config.yaml
n_layer: 11
d_model: 256
n_head: 2
n_kv_head: 2
head_dim: 128
d_mlp: 320
vocab_size: 8192
activation: "swiglu"
norm: "rmsnorm"
norm_place: "pre"
norm_eps: 1e-06
positions: "rope"
rope_base: 10000.0
rope_fraction: 1.0
qk_norm: false
attn_scale: 0.0884
bias: "none"
tie_embeddings: true
parallel_block: false
extras: ["capped logits"]
init: "uniform"
init_std_qkv: 0.0301
init_std_o: 0.0
init_std_up: 0.0301
init_std_down: 0.0
optimizer: "muon_variant"
lr: 0.00707
lr_mult_o: 1.5
beta1: 0.95
lr_head: 0.0128
grad_clip: 0.5
warmup_steps: 200
schedule: "wsd"
decay_fraction: 1.0
decay_shape: "sqrt"
final_lr_fraction: 0.05
batch_tokens: 131072
seq_len: 768
doc_mask: true
train_tokens: 579200000
steps: 4419
dataset: "wikipedia_en"
Each number is 500 + 25 x the weight over its row's rms, rounded and kept within 0 to 999. Layers, rows and columns count from 0. Numbers have three digits each. The size before them is the row's rms in percent of the matrix's.

# layer 5 attention query, 256x256, rms 0.0658, rows 0-99, columns 64-127
103:529500503502525500503521493530491510492492465560536442517490470472477497520499535525530487540476497519518470519498527520534536498480512514463507499458486497492560474524499535518481558508500529
086:491500519505529497516503530542486525492456474538521461552505475482494544507469489479468507497510517456507474503508519439520509487514503500472482482501519471480475498534540521490491513528504495
105:490484504489539486517501470516484520511465474525512433506505479511489507497500441494473472511513520502526492481451513472517513515528480517493496512464492486464522480500519537499454533481533512
080:454499480492520478493449454468449537473478465509523482527509515550526498511510473527454479518460499537534503483488508515501460515509478490473543492517487480541507518478518527469498467532499520
080:516481502472519498502503459543452523486484493506538450526484490488500486520522495517509467563450503498503488510483522516502521505493524479484510522496507490486571462509506545535486561464546515
087:493488526486512501492513488499471502503473513565549477530503473516500520487460525492489482501472484521507478500480500455506515495447497527501531463511527483476532480514527536508447487535540526
081:518517467496509492471522482522472493523504431545516494511531502528519491519476487529506548506510534512510504524476478497505506502506515507519497503488476493500536498509501513482459505545497494
085:498501495498477498525503492501544506475513511461523525462517506474538480505555519507501511492506488478485502483580481506470474516516522455531489520483524469497458495480478486482563443491511504
083:516483512548531521504495500492535528464506494464500530472513494466499466466492501541492478490544481561489514480522492481483492486471506515492539500498516511489457503459471525546501498458540476
088:521491481479464544508494512467519489472507498460491565516503504507491516558464532492500521483522536510448502494493491506492488484502481526482484481499509521518512490479503427483535504543525514
086:528465559511506456495494483505483515502509494540490434516490505470497501495477502508513476511468506572488461492464484468489538484445567494511522519455494487468493503511537562521509538531524485
099:490470494465541485534519505504469507508461494484495496516518463503457492487478474488538495508539537494503490481465517445536542502544471514546534497483507525508524536502542494491508481469528506
090:518482461485466524503486512516527511513466519512449532478449495480473463481496515507493528534446493450483516487514491499513492485516503486441457524542460536509524482488512509437493528482509462
096:474524498508535498498478506535434487486529498566514485491515474501486538554481518475490468523509508541500479477463491481539540504461493489490504511494486535485536496531471535515457485531514492
089:508506508516519500501514467477526523485478450483511503523486500481518510503519494486534479498482513502527502529504456526528506509532472500489533489495437480558508446438511465526495474479501474
099:456495462525476455521489479464519517497536509482484549516486495480542509498502552517514446461529488567466484499510521493471498487465535497495506485520469511517451468528453525494528487509531466
095:496498526508478495496500534490525521515519576506505525507487497501497548522495501491498524463494492524475443478503462518509469474495518483506444512494497492503514497482484474550516512513485512
093:455530479497531494476472467468495519439536493529514504494491531542478481533506480462507511511467544519553502530497532507488492484477511496514468499484480477500533501479509522489485513501496513
081:485522506503513516472508516472481520481501520452526519525455498569479512524520471507502476503497500509518483533489524500480515493491488497520477466522497522505488488502503500493538433499535513
095:505491477524505474476437515491506476482572514456533544483486511501500488488534515507511499524473515490522546521506524520445488469519514505464483488494475489510504491485472443519521514497517522
102:481467486478501508499492509503502521510502498524455482490489494530505502529499466523496471527517532540531505493481509489471510478501549529483486531490521519520528516486521469468528505512470484
108:463520461513470500484507531539503480515485465464487517468524468500509544492466521555530505543487497511515541522497524532491496481481465501469462494513471505495523458521456463496510485493518507
103:508507483490484497458502541472479573462490472489546512454482501503449482540472565441515491513427513495491550513464506508475520492482514497518473531523462514516524507450527486518479541539530495
100:467484527513544526533473471465476544516523498480496512490544518526482530487521518535521454497490517503475484494506536470544441493525484511490475546478505502481506507506542507511471484584471528
091:498488501500487474523500459521531501497524532474496486447495528523512500501512476537489540479523513457483512503509563514512505526526522477482477515458525503494534488506524481419500479507505515
097:490511463492512548499485524560453513473485480539549457523464518508484522490466506484517505522468469507535538509456505468536511516465471518505477497475472469488562495511549518472465527512498496
102:501486487485499491512475521523457553517495500502489535456501539507498493509500468570491500495503507492491516483515496493533525498511495470481515477517494508405481563496472484496508458516520469
099:519472496503480492488522537498495489481514523498506481516489487438482516463487514450503511506467506483502472513548504499444494466454503484521481541580525531430435524478509484533486509515484511
094:518466542501495492473483515505517538482529509481520518449495521553485504484539474512525497500537522483506512480496501513492474508488509478545489509488472487493472504520497511522485479501522466
095:467510502493453479530500525537515550474488502475434528509512488505537514516467507468500486465490524506506493509529508487506507480485519508518458511517483443481498503446518534455495518487514520
093:547446514515509548452503493505520513494507527486519517482508510510530493495533486467493492521491560502510517445459488506476490476485479500497518500526467484508480549465482509507529520466463493
097:504509517499474521504484507470545487480513465506491515511510487476512489463524507456520491511522516521527506469521522517532485475463484489489511488466486502545492459504499450445500513493496500
103:518508502541504522489567492517488503489492518488510497501470509571491484507486501523495536517520480487537513490474522558497456546517540505518493530498451467502525488487532457492500487510499502
111:521473508441486482555564504492541519476521503579543527537539524527515498464512514475537451523502486476535496494522466507510471461503515484477556490514480518561478501458490441497503513474531494
102:507526514457503495480504512497536486511500503487544516473477524458525489493442512509540498506496505472521533482500508520476506503507474528479492499492479472514495480506486474522544522471537499
095:508507482482505531539496487462506508490493483514500533478479441528497545524496520452528507501497510523486507479511533501495473506475442504524470499475504475526524528492536539545475528514496499
095:485510517500458512463515526487532475527497478491480515486468506488501514491509548500499534465525532498494469542552534458525451525525549511530486495480510541499507505507505430499452530489481489
101:442507490470516532493526496515491538507473464517528491498515485478503490574496511498483482534515490526528453537514520489454512505519490513484482530523514501513497467469483474472437501507463551
094:468544480422508539505498542510462538511482537538523494518513494486519482538527453508509529507474515507471479474444465502484468467556465543502479475508550512478526495527516510506512477515525482
100:469467508525475467516514510525435488503490504506467490519553470495457500526496503439492519552500520501524485518473498488507540504483475553510534494470507489508491499486527499474521520515483507
094:494472486509512490503458482526469490483511465520556497485490485461503446482510551509504485499512511493510499505487496504527521498477532455452538494488476480491491452555511499491504504480498488
106:505507487513520495495496445488503477497526528490550486526496509486528483471494500480501489497525504488501530527518496487521504506450479513510460499475505542494533504508522545519474487484512458
094:493497459470516550487534490531497437565498513512523493568513524526512512521452476504493515559534498496500454472492470510532514506471491520525442535510488518507478447492475532510534500514463502
101:492467487483495516489484528532502499501494478521469517501493552512499471500494513503489524541486466511527500542526474497476583481553508509501498499440489461498496483473529504504498511474481506
101:493509481427492469512440467499491517506498463450555503551463513518535501524511527492475473489483529478499505506482482554532471498466460516478498490484447490474520477495456520487474488480498494
102:492489473482473477523547471521486455509520478480486546538562536530484512491471502510489464499496513520526530497501460513541501484504546477474566519502499538529513498464508475491515489510510506
103:508537548542503505490471480514525559493478500516511540453504499514514479530478467538513492428463484468488475505472443512524531505516518527518513470549517485487506490447527488503504511505506499
095:440508512536495523511540433494503520485487508525502501483508502514524473528480502509498487547497513506478545475523477563515475505487471497514501488495497491512478442483496472543504516551532482
094:497470475515530485471498506545525500506507530505515561527486524497530531506483456465526502487496510524481536490491506516503527493528545471459537517546543523553536522533522489514469543513496503
098:475472514499533496484468512491502505509447459491520471477494488536472510488527506487512463500473450531474463470457533456479530459547473503495533484503489517543456512530527505497535476561491480
097:480541511489478534474517441484503501493538483518510493498422497521546497484506470456542513557489476512518500465469500504543488533500501522521516524522514490545522537490484473568504528486509524
098:516462508575490479516469533508497454479518506461484513484508478458474500571508522503488532531522516491529473542497505467491514489488524440511473493468530469502471465469534480501500524486482537
096:494465537506470457540471490481483496522530533474472479508497490462494502519513512516506489522553481508495516487498528509499505481502515488477528443495521518498474522464467508529536454499497453
088:459488472499507487501497498504488492505516488515481492440514477494463462495531508513492493507525516494488461530505491470505494533525486510458483514499499513503468484508478498477460519528540518
104:512526482458547527540450500545449471494497501494496479499519509524488520487531509501498543493494519484488545505527485464515495483523481494485421521473442509490483525520506469462541481516517515
103:500479537514507537483489470499491509514450536511492544524496470473511497488497449486477506515455536503488453545481494482500490517508585511526510481499531487505502445499519511521481518508425520
099:553456493449490495496522534520423506523459527461509553512480506491480506512523483475485484510522505510524484487515512489471527496522465511531517502512537534525499491494460521508493453481539496
102:476452478490495437480515516497522499536500520462512455534481512502495503535551479499519575509499506444479504539504496473475506479500521518482514464483493454466500517480499515510491519496519525
101:530508510479519470545490473501471532517551491537500509557521508486504504502508536465489487461511525464488505493491504463515503477504507547507484446489471502519499490500494506490483473519488465
099:524488479478488506522497539474488464481525511487496497489483433531483494561527497514523507483462511533463515484484498495489461521521479438492506488500489460493501524488513476491496515508516486
103:531462485510493462545543541526509498521537502533471529486512489495474482503515521523459502519498485526518525471463472481469473501496480481502500494481540528466552516474505503527476463516490478
097:494495504532517474473498517515486498542516490480503518487508490525482434470516518510513485485505483525489472468512495477459512474543556457503456495502492491493500459515507502501516503501551486
104:528500473494467483524472464516500519477473473504520525504484463506508540507509501474487500503517504518478521490449504491518484492502513493496497485471483556466528515485481520447504479490524505
101:469541504480506467482468531464511512463508544523494480481510516492492500509465524480459498484488504516429440516457477460520471498491492458503499503514471448443486503479480482546516467536514513
104:526507499470515514461514534491480541495524506482522466480499520470481508481510517485478548517498507506521514502435522483494520514530507515528493499463482479524505507476456513512479486484496472
103:504529518482473466500513549457457502490502532480492528505521520519524541500464496478497449487487517495537515513498501500501475494523463451531519464507513495492486527494485499473465518506468478
105:488534488495491499499573503483484484528532518495516469499541499512554575496502497535508485504521544467507449539497470507526492490454524514552474515487467478477503487530549555499487501533515519
105:518519516465488516471541543474513522504478508467468489568485550504503467547513559517479498443445511522501475534524516513470493448516478502486505501495469503521459468520496457520515490515471485
100:479506527528514533476472509462467449519458518497532487465462530517482480481491521507522504519466499493496474474488503479515519528483484536538421520493510517517492500559530507461522460497483521
097:506479493477512561480485487471529495493514450510550468525465493474505477510509500491504490516540450451461443472537522523506516493514545504486501518538472511537498485486495511490555551499471488
103:520506493475502507488556499474462491503508505503503517509474526490494516487540516467483514505498484468470486522479476522497525473474571526507476512522501500518515479520487498458462510470525513
100:477546503480500472471531551467481574508508458494520491525500514495511528534487480518515518489494476470488477540566560494486464492508506503492495523483499468463504502502527498457455559489526492
110:472568486443529566446483502501506470516525485520498448491502525495498478499526450494464551498488491470479473559480504483490510476498494447489471470494485523506514536504512477518545494500541460
108:547520514549497461541498532487549512491509508485500487500477533547522557523443527547520483492504490485486478486498483531516531579478500515492508501513502521500501559505548512505515511485478478
101:515516458510496473477528484486481504499503463485521538476515507517496526506492549511491484499485563520526462486503494539524477517469458539492558503510516522544507527487495549517554507470456490
105:499507458536483493486500527488521549527535525503494509471499503515497532515493513513524482518508521482521485470472460546472504524490482533442477500509535539495485507498478519535488514504506492
112:503498475490489518525490492474449496483474553556521434508503498557527463546485499497519544506504527493485491541560510517506441532527498517499550516518524524516509491509516505503504470518482487
104:540511502549499542495575473468500482492534462505508431548500550533462509527511463499496533492486492513534510508480524504495466549504522468512483501464512530532487522481446498481450479527487518
107:493467521492475487500435520521473468510502490459506488496508510509472475473519507486518473496484492528488529534500527476526521507501499526531534486524471476487504497483426464539503512460507489
104:499494495496498489484545480484477513456488479524519518485525506484555508524524521513555479475510480533515505540529550507480506529476505512472518489501472508489459500481501447495510501497519496
099:505509486451519503493517520456491521481493474488507513512522477538478532507474506533486523504494527510511507554474533498546463513486500536519474492479481516529502516471513469512497502530493527
102:568525453504496478498491513529491486509518493492518466483462540514449493456524482527508541530516495456534493518537517523526482488535548527480509495466536509529503466467529480437536505484526530
103:531468490485485507510509552521500505518508458433516489537474507458536484524531493498513465491489512514469516475461491498473514515511507526512537552499548515550490486517504462513501495457497484
101:506545516516511521483459482488489489514500490495521491504518488516527512478438507502513493491495518507497498431511496522445474501502456483532500483480542516463482575487460506489504492478529471
098:530464501508522450480524518486509472517523479507513504523542514475472457488561553481562472509540478526452505493463499498501520486487505461479521539524457487522499492484496529501517470517459443
110:509472502484541525481484541497559494506495527432504529486531519490500484489484485501512531525477515455461523483461527532507500493508511498521481516528527500517497527497512461505482492482524487
108:531494492498483493477522483476514486495490489491503484502509501491533502534517489507456528516495492490480471511514483465557521501508556585472489484521525505468522500561504500482494545498529485
104:487486527429473486516519494487513550487507499524514494496511523518515535445479477509508498456486526479514491479529473490549517537518482448511502472509503518479543493501480530485485523511538457
105:489467521460527490486455532498496522524501495492487531554463487482466507469543485508495487498447498505542507447476489475502538498498535485467543502494491532471507537521534524514520477496504507
103:539520533508512456530553534478522482509505506463489539502476507507510557442511468502495458470484499506509508497467520540484454494476487515514490513521481547491519494477522526494538503485553521
110:502535502523518499475523542507491464535511492514468503482487506456482486517506567474500537489512503512504503523436486481445485466471485515500480520513506523487470508519528524501500514539469491
107:462535479538501477491519472499488480448511533453528491512482453508498541521566537542504497458509522456460479487506472516518495506483507496531483490507501536504497474503495480525479506496515457
102:475464510545474506523544489488489450492480506488527497477499457467467523508529495443518505508524520514518501486464513488474486506497485543467490503577503525524496534523464465493497541503491501
109:496508495506492489497510536518518533495497496496513512532477525496517475524522490513530500492550453484524511490473497506491529506533497480527532480497455516444437466481469498489470522483486480
104:468485551494540507511472507486486476491469502515505494513482469537532505484446523513537452495514485509519512496513501486504511533484482484520460487491489458492461510496497493492501547485493488
103:516486549496511501565515482502520519475504469519505534474472485496498515457502488512528529490493518476509487507557522512512473498576472519470480483507498495488530496541541527516504490493501493
103:509512501497470505473528538511458496520522531473453514539482487514488479466498528484472490521557477518487498555519524495502494472469520468491492516527495467476526497481497476472508512455452477
100:527524526451512504522499446514506471513517492499507495501500456503497480522536487471532479494495499480511518512509523459492457514516480501501547521489485474523506513508521510432510484516490479
102:523512509515481492469496500510468506463538467471493507520466503572487476484518485531516531467525455500515495519484515491533491499488513468556518474490486512498514472494512502515448475509492504
106:502481510543477521477465503514453477474504488541495494413494543522516488476497508484509505451512530445486522483519470504474494472526484523508461449452519515505471530480526516541505503517492473